config.yaml
d_mlp: 1280
norm: "rmsnorm"
qk_norm: true
tie_embeddings: true
init: "uniform"
Each number is 500 + 50 x the weight over its row's rms, rounded and kept within 0 to 999. Layers, rows and columns count from 0. Numbers have three digits each. The size before them is the row's rms in percent of the matrix's.

# down: layer 3 MLP down (transposed), 1280x320, rms 0.0349, rows 566-715, columns 160-199
# up: layer 3 MLP up, 1280x320, rms 0.0756, rows 567-716, columns 160-199
down566 098:495472511438493492469512441514406438435551532540510520487504487485565481454583513503581391554517506529411516534544504521
up567 077:470500419530528487487480496589421542474429473454520536499435452453495438535512601374557520464474533562435568476559533509
down567 073:530453527466488525521503524473486493569494512514507466522492484567507460434505495522572501539463557480469476536488569572
up568 108:474525581410485481537424506564476570500515527561558525549465528554479469501491539452483492522584533421477507538503411483
down568 101:505472407546531429471529564463469416476510515485486574469504515545541569512516567479534490497591512469557462501561564499
up569 114:423540464539470481590506538559459509562570535567396537546498442468493465451512423511489477471492520514451532428400479507
down569 116:495475632457504473518535460464548596486572425493513544519499458649475483471484481495581458498554439439460494424552501536
up570 074:511572583490548456460498588538508519505473479516563568524466493486519560451446527553540485522423478491541590464463491512
down570 070:416496521515475551454522428503511527655479535489493480489497538473433483508515521568509377447517514478393470517474557547
up571 092:489532449465481566512480512444445633557568483542506509435514517515511544418457438403489576467505524518566398601432553439
down571 088:552429465470482506502516521454528431575543510518475524433500593541497521514475564556501513522490439442457494430536510590
up572 092:430490546518589507470547469455473454541419449552527478457464384461406451546488480563472472536485513494532527607433557499
down572 083:583473499465483484426486527527512543435493577479425487486557582515511533435549499488534472516505547441446488433451512525
up573 124:514508495453539513579501504506493484541485435588496469447566515481490485496476473448445523541395477501538411585502560420
down573 127:495576469438479482542602442507561557468448570543451418431493537433514549477440484522565555569451396530531476473599504483
up574 095:525433453531476455572479448505531507481537473517430459511597485518451510431456491515577431433502455508428439529374386477
down574 098:547443549456578594508594450494453536540475599648409597594487554494418546490527543464460456415540465447517498564495436470
up575 089:572497523482471477427541537507466563513444503451514572480485561559410484509458520449524523433512471440518512482449530488
down575 085:551517458484514437547469582534581524463345510500515462558586480440536492531461512502376538506562462436497451592425511444
up576 106:637540503409508573475451538457495439517509539452509527477511481517487570452521547554543526444523420541426472406514417470
down576 113:477508503522454513493481475589392495506463555522548573591553492399480505478558502469484493488466511431384593440564543437
up577 105:453440467554417455560496557458477497489521578401473426567580479465394443544461418490485443534508499479517427558494525484
down577 099:566517508519409451487559541448425527548478451474543549439516548501517461502564478431533509524501411518438375460454470540
up578 107:438469543465535554501451468483525615402524437580498447431498507555517459530593558444519504456453483449489549398452527490
down578 116:523506662534472474489452459433472591408497420506477498536527483443482483474564487363511521511487423497489462490498473518
up579 057:530419465529471519452593587502458543438500454522547546447514448470550464546442504481518475597552546486489523551361504439
down579 056:560433456533525500479565395450496476502513530465501512507464568362465433495501429467513546546408523558461489505529513560
up580 096:463554421504510575561608519494485540475449496482629526586490446535510494473504517499560469389447517524480456566498527472
down580 090:467422432525500510466396569532513483484446475437554529465574540565454507569485450540483443535509546561548469507483607580
up581 107:505629487500514611494470507585528562503454423517527579478464532439454592479564498371527518504497526506562502468511514525
down581 104:520476549493486397528486510486421538429541455486525582554475479545548462624591535474447524550516498470555475381510507453
up582 074:462558491509463431574456537546458600551444459386432530532516481489510582560493446530444412451480401495550450544549552559
down582 069:509431457437497483470485564396510492480596484436489534483564485392579451530486541496496458485469590467461483532450469438
up583 102:491581600496562485453491587498468410506592508529461420449448528472587579526412441622442548655447524539595545540534463432
down583 097:471522450471576527502530525575389532526592387535483551616489483519439505529544548510536534482517564502498580462456485502
up584 070:575485549544544510601485476529432522556472417521409492457531542599521517434485520376508517510419427450520458489535509574
down584 067:466474478493528506432514518414544505542479583524542446542527549499537571582483444500443560524511552518536515467462484521
up585 094:577553479575480523466520503470395563505479479497454576413527536574515530444445465487506439421507521476512477516486509517
down585 089:440496475539564462489450469548530492494505437479482404454500548614449469447499409604423639560503537555560556470509534486
up586 110:575562548498618505441548524514548433476506499503512400501583437465446497541478492513435464464479498539587444439451455468
down586 099:528534585531414488466526490588441511417556541463459413535476463460553507520490490531476488533556496470528485520446471509
up587 120:396398478501524488539526498502455542524541445438506509504534487572484531559461555520475428481424473498471478448488534470
down587 120:473444570527545515426408580540479470499453511530473545548409514471516482570479499501525426428528461541493458487482463524
up588 076:458417517488534542516500538452482535436469471495547532480480502525530562544437518534446533501474506562512389460425527349
down588 070:514534496488475384498459540465529343447469461466451532503498514572536438497458454399519478522519410587535544490515500412
up589 113:509531567531493476544494551542473605539538471468520548593629531538483458380475513509529507521482494552486523467467485550
down589 113:565483458510472505575505556476436618586535470598461461535479546545583400529479473486450537544506493447553486543491531482
up590 108:522545501541499539512519484464524496540487490465512502418443465585444492538530386493513509523478426484487518487507449621
down590 105:439622518445507513520474468504397462514503594443581499484557514501468496589489591525498461466458477562489565447456404505
up591 108:428579413438465474538473493503554442507484490456402503603452454473472573493503478546403575511521410517438498560544516556
down591 100:492511494578539450524527484386498520467405593489561540457537500499513394493444538505601501554455547483556548529569494519
up592 103:509567468522538480539441499530429581450497523592462545482444572533517506515457555558495431585502453452629518570515473428
down592 108:475579483559481583501537480599543429487516475453490583529488536442483461470505476402470498476555528354555485501479495587
up593 086:448529504503475470452408511512435589494535457517532461486473428521499548489451534534440462592512516542554509459516461582
down593 083:473486551513475497447501435506415563431536524500452556496566601513419500560386461447565546429560581481588464380547618462
up594 119:535496431458524531428584589570522404453421504528499504523608504506422496397453503472449499514542480496447435383471540568
down594 128:562580468537453535426523465426511495552498529486388411562485568550512478505505534484404486455448475546498632495497516562
up595 093:557427476462435605534414575490528514476461498560522538443511469519526418540586533461545490504457598536467469424487500448
down595 090:571478462426521544539478562500566563423500476519462551413454538402542496545552551464557530589508571416506513460530446389
up596 113:489512573519480535558537508453515428447519485465487422599535494515450486520543496496486490494439456441527506445442469423
down596 111:493572435494446492473543570584440448484625375458596489481409499455551597479445553501504529589536604485539508456498512568
up597 114:452461388456503636451532517531447486525426462603577491490445449510385442501524472504519466581556486515490521484484512579
down597 113:477410472528566493494523486548518487536567535547364424576483490433579538475578503496439569483579489458467614522466485584
up598 113:526469489434430488473491506472569459486488478448483590530531507452534463441549416435495545471575470503566406468492470468
down598 104:479534502549545496479528612473495517599466415435469590644469543453485494422470456605507429591482516493469557421536502573
up599 097:499468528525563461500498539549443475475463477510512513492440531514476491507371445399461598464389512408518485531510428550
down599 097:379582570516508477529585474450389420516420486519467517515562507516545526459428457603547385478527421444483469481579481513
up600 027:416478487549531509523521479520474453421550443561477498428493499460599527443490541539544565503585475502521557468456508547
down600 021:471478550353529538507517354513546510522470490533526479443486546533506478464497481448464567482483592471552488477446451517
up601 119:500475494516408513513497522513454519429542516485475529452496522543438453504499405503590462407525547515532457535534503344
down601 135:563505565450456583482525612463545461448571526574503481404440494495518529469430481503504465462465592460511388491553509500
up602 096:522507500501514525526511509419471400430450545413479532440434588473595474441560462502542437556548446463480643512502525455
down602 092:639403584534484380462465452537417556459433485518503444455540458474513482447532464516509511551494467555476426413484411517
up603 116:520505515608401433449499499507508528372472446465392477499404504451477525463492534503421508455546479477486507544515456433
down603 119:527568601434427471506435549473485525493513447406418452496458505478492483581610537504411449570514523488513583520421457538
up604 072:456470578543496477456484570507462520477449444455494545484536475515494456621566505479498602490377400513544527509527466416
down604 064:497587526466483542539483529554476414468522575476509438491514472515512458486517477528486536531514472514399507547405539532
up605 104:503415516384458562406469436517579595591518426503489510549563441579552452480467602510488525501523441451585485474448501476
down605 101:554390526512558465430559476519544525495514524514506473408431440388427489548427458396526479453475457496492409420562538517
up606 086:414509470517544491515485578426500446492503480560508514487488496524517542576472576518456502565599437421457540496470483483
down606 081:506443558472488518476507477501521539545491507469529454546457519521471425457464438447534425503515452457584514473433506563
up607 096:483436422570531532506513444549547541478534571567442399433590528450600451564564523561551557500458530497557437508496571507
down607 091:665491471456465457541604433483565568505423503570482500529503543510488495514526437458528398544520524455499528505489469460
up608 122:553477536630477472422427464500407570608513556504522569439537488451477442534585453480472467533388559535553492543574500459
down608 126:486545506464514489457645489573429553556538473491523448479505468584490490426408531475473491448537463502572565516472444366
up609 092:492522549524576385474426586476415542525474509428547499544491527527538524483448476516516411574453551458485524433595517434
down609 091:455535535461476458547515489430567512549503567435391538560540485432580594533461472485509522500558447532475607551453457587
up610 109:523501484524475488476562489471563461523560563493493540489512411486428596525491458482486594458427444533489539602497568542
down610 103:515496468480423526415514512559550524501558533476567469541451452476470417486484515474472449487453452618513529469483517520
up611 116:501538551581485485607467493525480455507486485517468563524491523561412489536548577464452519426587518543549533511361556470
down611 111:422517505430583496616495422510525478416541466465584461512548492548590553441547574462453495466516555519534457461569554504
up612 058:436539591486584488504539533507433431473462582499549550499554535589512485546597394576543587552456541565625409505488542439
down612 053:608474394476445491404520521523538501507437482525526499481547569472503449485624537569405431523462537530498517473510531486
up613 039:453565568541497479447482580549533508461512520576492459471441517532438553541407440495460490580591458515575455450512429486
down613 031:449433553521514452485583485618579482515481434562424498462473490467586443500466493493534556594478534519552557482556494543
up614 120:500461563461424480557576549478458492594571455452534499563493616458510482529504485471592525452459427650468486446483457428
down614 113:467531544505547470455497456590622453454459575550499449544529493422483488505496491517466460464546500489562482459532522516
up615 097:453452465500425483507559579510516622466505459585537529548496540542494537560506435554467460504543510548481431487507407528
down615 099:489537543524485494517466511560598469428478558424503485519430439537524498539496484586564415539502537564550388556502444572
up616 117:590485527461461505528563566499494481469506438510481395457467595446431490521532517412505488562492511564517517495444511517
down616 123:552523460538403544489461508479550590485537468443510493459479533535467562488512550544600421527500493477436521566432451505
up617 059:467500441545513456516429534515439474460521369519560475500559443564468477591499457426524540509491412572423485491477521550
down617 062:441477461377521493493557401616451532470486511405432538415372429475517547543562563576537493516538559563564497538484501485
up618 094:522554503376432520493517558506466476421499516587388609460523414477534561444603598552429499506513472493497526559541510520
down618 091:383559581540448534532516493452494436472518504365549560485525419544454472368459553485507521517470553468524507510571568509
up619 116:522471458531416498453522459599502569573515521500541513444576426450562502566494520454527433506481521492484518498527497486
down619 122:559498552517461508558533516490401506489425496505563467584359442444485505477468474584553527454457501523473507587456453519
up620 112:516449497520485476440486514460492491547449539467495549530606589456457420487498445493555463448582416477504453421441477413
down620 110:499553493406348448400468497535478372451535517522436522474561457453583508508537505478507470535466525601503463570483487430
up621 089:479563577516412561535418425494520547513409534537464492562545474488527544443499621485451413506509414491598520486497494489
down621 087:420526555568506494366514537490412479527559481416430523557399485444568530565455436492540466536438449506536481582510526406
up622 118:558521426407464580469461505523452634554539503530524455538508433583435493539578452528524461468540443513490418559475592386
down622 130:535492490498526412402534540607589498535486495436560501533529555419438611469493592533581495469456425450470548458526561531
up623 059:501469406561547454569552510447522552513581520541542545459509569481380376460446509443440467509545473513485453616524496446
down623 055:517542534466434522549550534534526414524468490496504503359497542498473490515511478408482548441482529584576533527560584475
up624 067:531550456443397605403481591388486536556545523581498451515576483537508511492560589528557550461469449469468528529521521410
down624 068:479489522476553489533489376535462412530509523516548533491470524597467503459451487536552428432453455539400501467570440488
up625 119:488552516513539530530490527434455561556437501514487527598449456503452432499628450439493586534443516446520493509482456458
down625 121:523548499438438423509483433606541498610498437430488483565424463527596555429524508429521470510563508493467466451502499388
up626 138:486456466542470497520453481435486472512525468489498459524496470483481515542507572493584548512493553534531534478472444568
down626 117:540549531601555536525480495532406509608392454541515466486431495553445565471486477430577532522576478525459486419474515475
up627 114:575504532503515466429561550470497564523562512365473510508509528538525486368420511492482428421496547512472528485405535436
down627 115:527539545444457443491506483418430519545468447459487451560566517523522465410473487491469498598490567543469441522552449518
up628 090:505479451471451470482511463455495502498524480438636499534635525526495508573541564515496510539543571525555544495488507484
down628 090:529451543566538525401444430628514468549526507625448488500474486456498500426457527419558485496452555480545435497617568366
up629 067:559493486550426358513480480501439418459533459523455580498505469556455475499406587535477460528494593523488534550510394471
down629 063:435455470489503538581486424500486608559479525549450530413546415492475588575459519470451576495497546476483505451485496573
up630 093:435463556505552539485453425492554424539544549416502440411493418479472513543503508424644560492548515524563571610436534465
down630 091:414540495486615505535495436463458580470483436490496530537576458558524516498529544476373514522432485525467503620442510566
up631 093:526534501476482518488607540423470548502529593510488562459535541470533549388557465524559477467492566486489486493471475557
down631 093:510512497427516585518493450498570484528489502472566492498455608505497474566460483450480562407491417563432477552509549420
up632 099:511534526438484481480485533425460471465585569460417450393469534508482507421489432463524521408418455473536411497404408469
down632 103:450551478477503536586572493468510451509513482515487538643527465455574559514459517576531471466557387508498467461434447508
up633 112:479478438444576484561516527397476449618453533471499590558517505540445466462471522460437477529518459531493597498499517385
down633 118:407465451538420359452491547518539447562500522519513550546533467477544501543486577522562596589486509461480552541557493476
up634 078:393538563473607550474408548592536554473509446454599520555483533491443566583512581544484482582507516471537562498489510562
down634 072:546530537510501478459523512542476554555574474571384485553472511438585448352488469469575419533427488482506526523442526488
up635 102:497498560551473537501413545630508488569496507474489482590486459492452483408543472521410547578497510443496440595552508426
down635 101:518544563484493472556468571540531540518533477650511486497480551511384555538450442483507423519469535473482469571453449403
up636 113:552500352502484541521514532517493572532537513523418442434543474528490477535587511422498513563510517494480522621478503494
down636 109:537527475523489463556426534473456498548480481622486511459501454556464523449573557544426506445532412467573543537547473513
up637 112:502617437476539483547529535423464594457504529502481443553501524577468610505453591460501390537530479477617487479451487530
down637 120:409580591496422561501531514478466421563504559530524526391532571460570490549436564419478510442507462475504446473539504482
up638 076:440530459471556505461499424330384533466502520517521480500377479430486419490592450486569488432488477508469436586466460570
down638 072:501529477567449545486546491648588454569480560543533525474437498467475654597494551577464560486508589474526554487525506457
up639 075:469616435462513475587531473473437483499474525462433476541478444467449458483472546458423498537465490508539459444452509497
down639 075:498520427545468364621467410529391539491540560455602565456389510520443502581492548422535479519412583546490495546404531606
up640 114:543522488486494516377485492508518535471540510471440527602579476583419463502503484441496579573594491457547537565516584503
down640 107:485530637493544592528452500506521495467480539451536569504415482574468473521483474436453517530485555589508593410503549539
up641 115:486522511505410413435485576522491479508496491557511594618465608441423557496554408535595545436538403537499491529509461558
down641 111:492514507502486580603505548498581464518506456474538468465534510529551430532510456505521516608503574463468485445455490437
up642 103:541463443513491526495488563518428576514416405574501494599436463538469555514513421496404590460481471497449447528456526525
down642 105:470483553459491493486586531470488489564446453541548552480541431436530552540576659519496530559580439580539471488437557593
up643 114:518566442528550506446455460510507465557484483511472517366545539590531488398438527550451480541440492493533425564461416427
down643 118:529452484534468518458511519441511441511505431478453378467576490579511358510554443522567581526495556453457466557645470540
up644 112:414447546543525445515506562531468466542526463553455494474467454582552497574471505471434474580469491411426427489437485550
down644 116:471481453518469505408595563505496543454478573503521534506497536403440446484498518493532536483489456505510553486443455539
up645 081:507536461394626571481561497454398526531547583525455477451534524438507510549634548537484454546562612516478456516534529442
down645 084:583497436493439523469505560539541526490543504516618493507430494474493505513531511551443515477459549473507557432485535513
up646 119:514447513452467442499514553458487468445589431488485511493460513553495474572500374427581468467631523439554430466498446544
down646 113:554537547565499471492403488516499601519484532499380541478408452572497623480487452422448475494494528577394521537443499532
up647 053:483503479578567518513551490470438469524437465426499510509495535377434491581435521558477540514496515595531428520484474480
down647 047:488438540385545529485454426494561463528536463452553574490571505585500434477519481413531527568478565458496540619461623512
up648 097:525473535584508582572516451463485574466495465479427535469463597536396506499475495471472456526468474466461507559455494578
down648 106:508448469492530477448473469467516519523481439524471453480419542527529505544569441546490497522447480539441431504478481560
up649 109:437450508473545561520467622485447474465488477596543524541518510541525417452428501538425584478461457579422502444432503473
down649 105:490426621456472582500532549512536514586469521396504525415491525480484514450511398549434481553479430504506539527540549458
up650 111:497445428514466502462525549496434471511530431432563467570489460478496486453529463491455560498382428508533488365449421429
down650 108:479537496475477595493602462499521430545455414512516509536480490584517462533412521450517558476470526517542498501575515511
up651 098:490505432519485500482473552431428556549556497565427516554452489447519424447437515444493467504485431518485520502502547452
down651 097:530503496490463556498502513513500500505485509460571537514603457507530489384573447477553526478399469513423385507472423464
up652 089:494514548580526548552488453558489485377540516477488423498567533525457559441416545410532497604588437488449437477472565531
down652 090:538497522439483427558471502466469527399367554541436454457515550498552519508559481516493505494496444579475499497570464575
up653 096:463529587603432478433417417523467508488487540467518466529456525533597496446489588535437449622449476498492526547508405534
down653 093:483544508454490528576646662533499508449465500508630507444582477453446455488492521468468480577517498492565430453527498479
up654 088:611520518492465508510474468566479566528524529433487520476500531563388479602512434486488462440478529600540515481533378464
down654 081:493470478411467426478452537437443425577539501460499354605481518507584561479467394513579587527504516561481484397525551489
up655 099:514475519546469630511491467538480585481440463474550505477523503423486500490552450542489484589509452464545542510474514516
down655 103:477501484534611441518515456516495517432493566430446467460531564551435544486459516577560406479525563476461596462364587439
up656 118:426470628585423500620457445532525575512560516520528461615529422475433435440469544453497488467433541506439454420541535522
down656 119:546560468475484600445515485488537447513486489502459432375519485497541431454417418459460465480463477542529409525495449550
up657 090:457451467453543530522495517406562488534530521495472518451506496584479431490478536492471556526516453572538492506527523485
down657 084:495534477462537535573523425550601456523522507516451494513514475455500519483426434528473438446533527562504531503523530549
up658 088:476371502526500464569564516461445497594538508522446438489512465561519506522530502564525426583572453549456483510461486555
down658 089:551536395528615480523521397366614407467534545467501603426535493550491545552420474511466503418407545447485479499476451511
up659 111:578506499562465408531617552483464513594539510454539500497540522462445407519468541533520510573474538511596438486509463448
down659 109:465466495463437599507463513512459472484568484568518528472525482564453555565513494537500564535653537460496522501553540429
up660 116:533496457532498603530475626403492444459456439481490468468450446529494565544599423435416491520486459501489509462497459531
down660 111:520380566502542539492507546470561493422501547488461518500445422470454499568527391567523492408414520469522514477399475553
up661 040:530525574502512469571486468536518460537462557508495584510482458475421377380462468540493493561484618479529480583469533465
down661 036:486506505551552469474537447506508517509563567482499512497564486483432528534499437436490524508488497516505544523565517503
up662 084:497499416508376531515578528516575605447538575539435441511506512532540451512441501481508398541542460474420596425493501495
down662 081:528419505391596522527509516458491536472590500501500568563504450545589416467432485557489473514555547529470377573524528465
up663 115:476475479404448478481444473585501482536462559481538526496447479596507566583562585617507466492505510455625458500423492535
down663 117:459548548490492516634519484434642547466389501578514563496514485421398494521508515497447534448470575507593433542524445500
up664 108:500521463448570585570621547462575558555458530483491552433473486505478515495461613434446517458535537461560465572458452434
down664 121:517563507526523561504576476448531402475486451498510538520451600462600519592489589465558552519530443456413517535425475433
up665 077:492564491528566530473594395518439532519560489531527475409479515487503476396468491480414468545421444544498436468488480489
down665 068:450442411467431446490423516514510492486442558460487475490430509423547553519490501502556502483561474546473547461383422540
up666 074:527504526496531507527611464459479513469497415488535523540412466510509508479483497535547447558469420590465515529485460528
down666 070:518459481539527445539530495533459466500462483512516463532468470406479516535476440449550529487505445450478542428422568392
up667 068:544439486475481554489561537480499470610464418487349483495417584486523488506492556492520623575489489487516525551563495541
down667 060:380528388482500553572482456443500605412541537560511504531517486575475502496556573484490548395458498531480539456502555488
up668 108:466543514568473520535473516463518437598474487501444564472495504534530426526497492497423586499438570487530491604542478464
down668 104:507516558519518427480556510504578469516531465524485474489521416547503442481520403529466478530454487502453433459493405501
up669 109:543533537613459625485543460557494498531507581496423505516507525470486498422477526577535474532469524512494645471514545553
down669 106:560456436433615448514452532460482453578540465594500506597472408501458522539520540485489443396480513421546570529463402474
up670 129:506391471609428547479457438544570577477519445426494450506542493524524420497551428450496393497490432490474387439512555511
down670 167:455517562585435453531507401474520537560561490401545529439512553557392542601534538499507488438507493524511592449482475486
up671 118:541492531546503553395540513573450498594431494504564456519536524429479507435455468608505545538535534454489470518460564482
down671 150:567458597512508494441563442522555547517442483523490567421585508476517461508484565477507523474414423605479466396524535427
up672 083:532481525416483481436496612464568558467442442529504464532516528483535435492462416473488516449500536560471524487472426439
down672 084:536385477539612456589488523465520396487548472500498436524455488536440539537490487461486499474550457543418545487479449447
up673 059:533537548373499504477488500508567466497547524453457597510437522457510516463584403601491442470434536546474596490453491458
down673 055:466506484607461451460603497489436435594479487477547524534542469497517469505512664528465486540518522462539377492482543529
up674 108:511456437560428576572578530486569511504546470482454580528540480455540540433467396557498502520426490513508455621515559467
down674 115:503495537466503463494490504553419520527490473457473567458346561582432502533509509477509519433547565516530538494512492446
up675 113:429575548516500447516521532538493505537544592540465538526455498595493542519490518484515495502475545581547546471514539420
down675 112:596561505484559537559496554471519556552459483509461450494489485535477408517471474494477471609521513491515365631578505447
up676 105:486503505573457526594553496500516534544552419426463484547500583513495600552495473481500447533572582566464492538534493522
down676 105:532473364438508481476446397521541559443561440608494487399438478584502465524594570511541482472554496470475522556463466395
up677 069:455582429464476560513534457497432489496485578457473530471387484497441546557479406511532409563507556567522525519484507624
down677 069:447476405641487452527458606438431513612545479541559529493560442530539530515439553429525516416484445453475524451590494497
up678 127:495484477506433494378425514547534498523500517497484444445502482508510515564562410400561558519496583451567585507550557502
down678 120:416542550490574562510424433625622445464504490473558476485501449405468482467584494424514523492518483543538458546423502479
up679 097:462455517493448448572508544379446465533573450463398492496539509460473500510465510470477475489395538594551495583505553490
down679 094:442473454542458473461509517531554428497482468499514500442466516542489493440565512516472493486468485578491384555521482519
up680 085:603530511478538487500486466448556533491483337449428472401502528531428515442418506490497455586482515553539492478510453570
down680 082:436453548560446515543538506528598546524523541501449546538505453544410540581500440555482503384531472560468537516542503421
up681 113:515447454492532540443497435489541568510448503467409499511562422464459458574540576432506507561478537467554546498536510512
down681 114:546478452478514544520469482504471538492488529480506510535593467480456424507527442501472520524454503429444576476522417513
up682 120:455477559482558571426502544526563490479554497490454523438442555535438500516606507462536505453461512448478571525391498471
down682 115:495471540417559511533411464574498564508510495588451503462475555490469447554421468534439514449511472471520469538518462526
up683 114:505475409597527511523485528545441531564502447487463407523425511460492474515598399502496492504477481515489438504466561461
down683 116:579530564484582559533558469471606440542631406498541579483501513534533562498577509477478503453467490472451466548466413432
up684 112:492495503456537501503633468427493463522514461518437470520541545517454468525543473534487504460475516502514454489411438399
down684 112:513490553491513454514579496466460534542431537572570510550422566468486498521414479558519451550589567555440430528465516469
up685 075:584534526448490539550466486416499543464518472462528443604475434426449472464493541520528385446540458542450517517457537583
down685 072:409346576566523547428453505532595429531443407445411567506526578488454603555478514510487431505471501488446494456450401491
up686 101:480475475533477461528455512512497561485510414502480520548513365493473540469475496530472524474444555534427449528495422513
down686 102:436570552564547496435575506554476437606533415446526615537452546475507373497515512425453488565580559514525486567406561425
up687 046:470460597510511507514502441434495458529485534504470496479520556558483455417482453565515433543485454525449491478539457474
down687 040:532535445415495567525503541550447536533490479432565487407494461434554460563470525488347505507550468471564443521489536549
up688 130:500528546479490436448453506453505504482532481527492477460529446560538463468472630503447491513390484512476575413525481503
down688 122:559508453558402505541477476479501492482485363449546495514524527497518437547499635443400535481472458511493509577603511565
up689 110:498569512499475503627478468537518495598495514569643506444502479573501519535492516427460526589593432473499520567488527473
down689 108:488437492484462449546506574507514498460490537517532509532497525414521530492470606475589402440396496500484439507541463485
up690 107:632547411528514520369475518490469487445525486448464462433475444481456482492461507539525489475489545503469428436547531504
down690 106:448459564418499511548599430529643437537478543437434464460538472525529509421528419540437490578500495509556566464552469504
up691 121:559533472566487479472524473562529559453602467509544533594486532457425539563484513476603494562564482515433503493532479560
down691 133:516458476494477506442545540545477508459521469379560423472550598395513459529433561485562557518460524461526487536498506453
up692 108:517486552511523492563531459453462443494528484425409474468521446489526564454627535468560540479470551464503531480541491472
down692 108:488460549529461481394571497530481508543506528546483567428527419446510429424531480509508492410485551531390535511553588519
up693 096:430464567416457586595552474574423497480420467439479481520590486583515437494554468426436455530479486466512459553507475496
down693 084:529550520429515421567475469567467488459486553544530513466481489603425495504497445483559480497606454502470448503476503605
up694 060:558515463521565518443445578451479532490478581533497591432455384469590449610545489586518550457512507372511477534491503511
down694 058:479483605471459527487486475467576540387538441445553553453496515446527385578463558519586499526551515515495592434464532531
up695 104:465539431546545518429552535500480487506478460508477425497610472442595533407524481400463492484466517513468514548439409578
down695 108:464516406561600518529498589475495440544561422473550494559399552527494467529516507542585441429507568568450572515521551497
up696 088:541551525554468507516522477567584430531531487440422524458493521450368448502494469523558461540512594461535455537478449535
down696 086:564519472397542522444503503433456447600449419502515520534585414518547549556501483468454442459463474488496401427535516552
up697 104:474494459571599602611396455493456506537527516407570484581493524484511527473578469443435528518433593488563566546522660514
down697 102:454492516481422394515491527397496491544532444387480526463513521528538450580425474462552467558537429443559493408497503532
up698 036:514539632476506492508567486536538434479473527458529491413522377475512472473478539426517513535519476476439526478419494552
down698 029:501532512493448461553513523472550462528483545605451531445475495535563490476460545500470455523429596488582494526482538436
up699 104:532510491483432483507562477431468484565477602517521509532554554584573506443482530589542401596568499497471519416526502435
down699 102:515476489521558562416493541525482505480507504377505468537528490561495533552585521572508513482515524531480548484528411494
up700 088:498500482453545513427505601473479423570497612524478530498483510486457575431481495402405473460540538531541516506504567498
down700 089:526488508567532511474505505656539507611518509538534450487526544509461478576464491493476467521559518514459521440515452548
up701 068:454511497457468492485446541520404556505506529520489466582446468465608512423535405583491488532424516574389474542440468557
down701 067:469495514503529510499529542479426484494502480494540513529615597506496507544536646445477478469493517486546427485578542490
up702 113:396505541451455575537547476507478499571479491459457542515509561465505455575462499546453533520573512497482415471561456426
down702 126:496566378509527525506496441455559456531506432444491477431419463422455482567537548437442512514422474362426488513487510502
up703 083:523520483457483509505519493475486457546433456596488484413586435502532499533514424527499495471583577581621476445529535546
down703 080:471542429496511491485485466463503467478586477483655526480531422497414601509486502453414554411492522545519533500528441388
up704 100:534534492534489585525536428498424457498501415423530476473549423555504559447563334422481496550453551475430552546510592448
down704 094:453535490484567492435403523417441563524433614542535418516482428461449476555528563555445469514513534536562537464479481562
up705 100:559476578526506478543427438471528532568436569552344562521508420531535572498519401480470523486598382550529584509478456516
down705 092:412510437509493506462461492504463517575564546409499498558452502510554431577475471375495439542437534458543481402436506509
up706 106:496460565529471519481413544527483476488485465550520489454502482571535531412543614535488439457597553447536519544526457428
down706 111:560515495524451495515458490436440384494439503529511429474484540499468544521552554572585523434489513469490493469497490508
up707 116:495555412568496486541455437546396508488462540440480468506516547520482499469492492537498533516551496483528529500481481479
down707 113:508410530494535455502438511512491557519482405511486512442447498561526463628525584433527503495408566553511470459487539482
up708 112:646530493542558510479447524488527539530458499408507433443434420522562425532522522520481517521545471479539548509387488508
down708 119:602461436538536421578544538579536494494503453529515489495456423510448578543546554414546371459535395454440479451522443501
up709 103:444583539475490492443509568457440591473531553529485570509442481533534492373502567506476592476424432498493517542555493500
down709 104:538538483502442513485514529479617616460471472502577490500451529493602457424427560493523511486394468490575557527532490484
up710 090:477469443519433501618452611422490467466540495569486454401533546491527501545544622521601542508520420578576451503444647549
down710 089:421460344527464457547311524519524504444451447559484486506480510522511493455499474491513527564560546507571503513448557488
up711 111:446549419518425434485488610482451441563513448559427449593500576450547438576507522490470510499486511566430565463593471533
down711 106:519517568486446544564463436443386389502500467505555469539476489526454589478536488464621619540570508442480481433495505541
up712 106:555486480533636538520525470544401513539457430537401410466510425569492510436435520555553502489506402540541460556517559448
down712 100:494589512519394472478465458482494462474500462549482500417458425551466496528567499553480572678444565520505493476476486526
up713 108:429502511495482523561482475507475535484449613522505429572552464571459519510540535524449470516506555439515664597561472549
down713 111:430547512483488482488399481546522480491473570469525348508486566498479454597453466380514533572441521573477550541451429522
up714 111:446443444539430552556583486385481413445461573510464539503429579465489406545400428480533384506508486458424487448500486378
down714 107:425457526499490552495505404470480601459463563504508540519471469525500515542552479471544478503591500585419483447551512487
up715 101:508450549528579574554474569444395475546561441496480450460517551466490475474457527403473560537586514471462486507489545535
down715 095:450540474504412555558527502449557522475530631535492559409406484479432554508492438498624437541496498549442544583530504439
up716 103:580433623514539495562589439502494505488461561434468479457448478414534507487437393494460452482460460439514511512467532502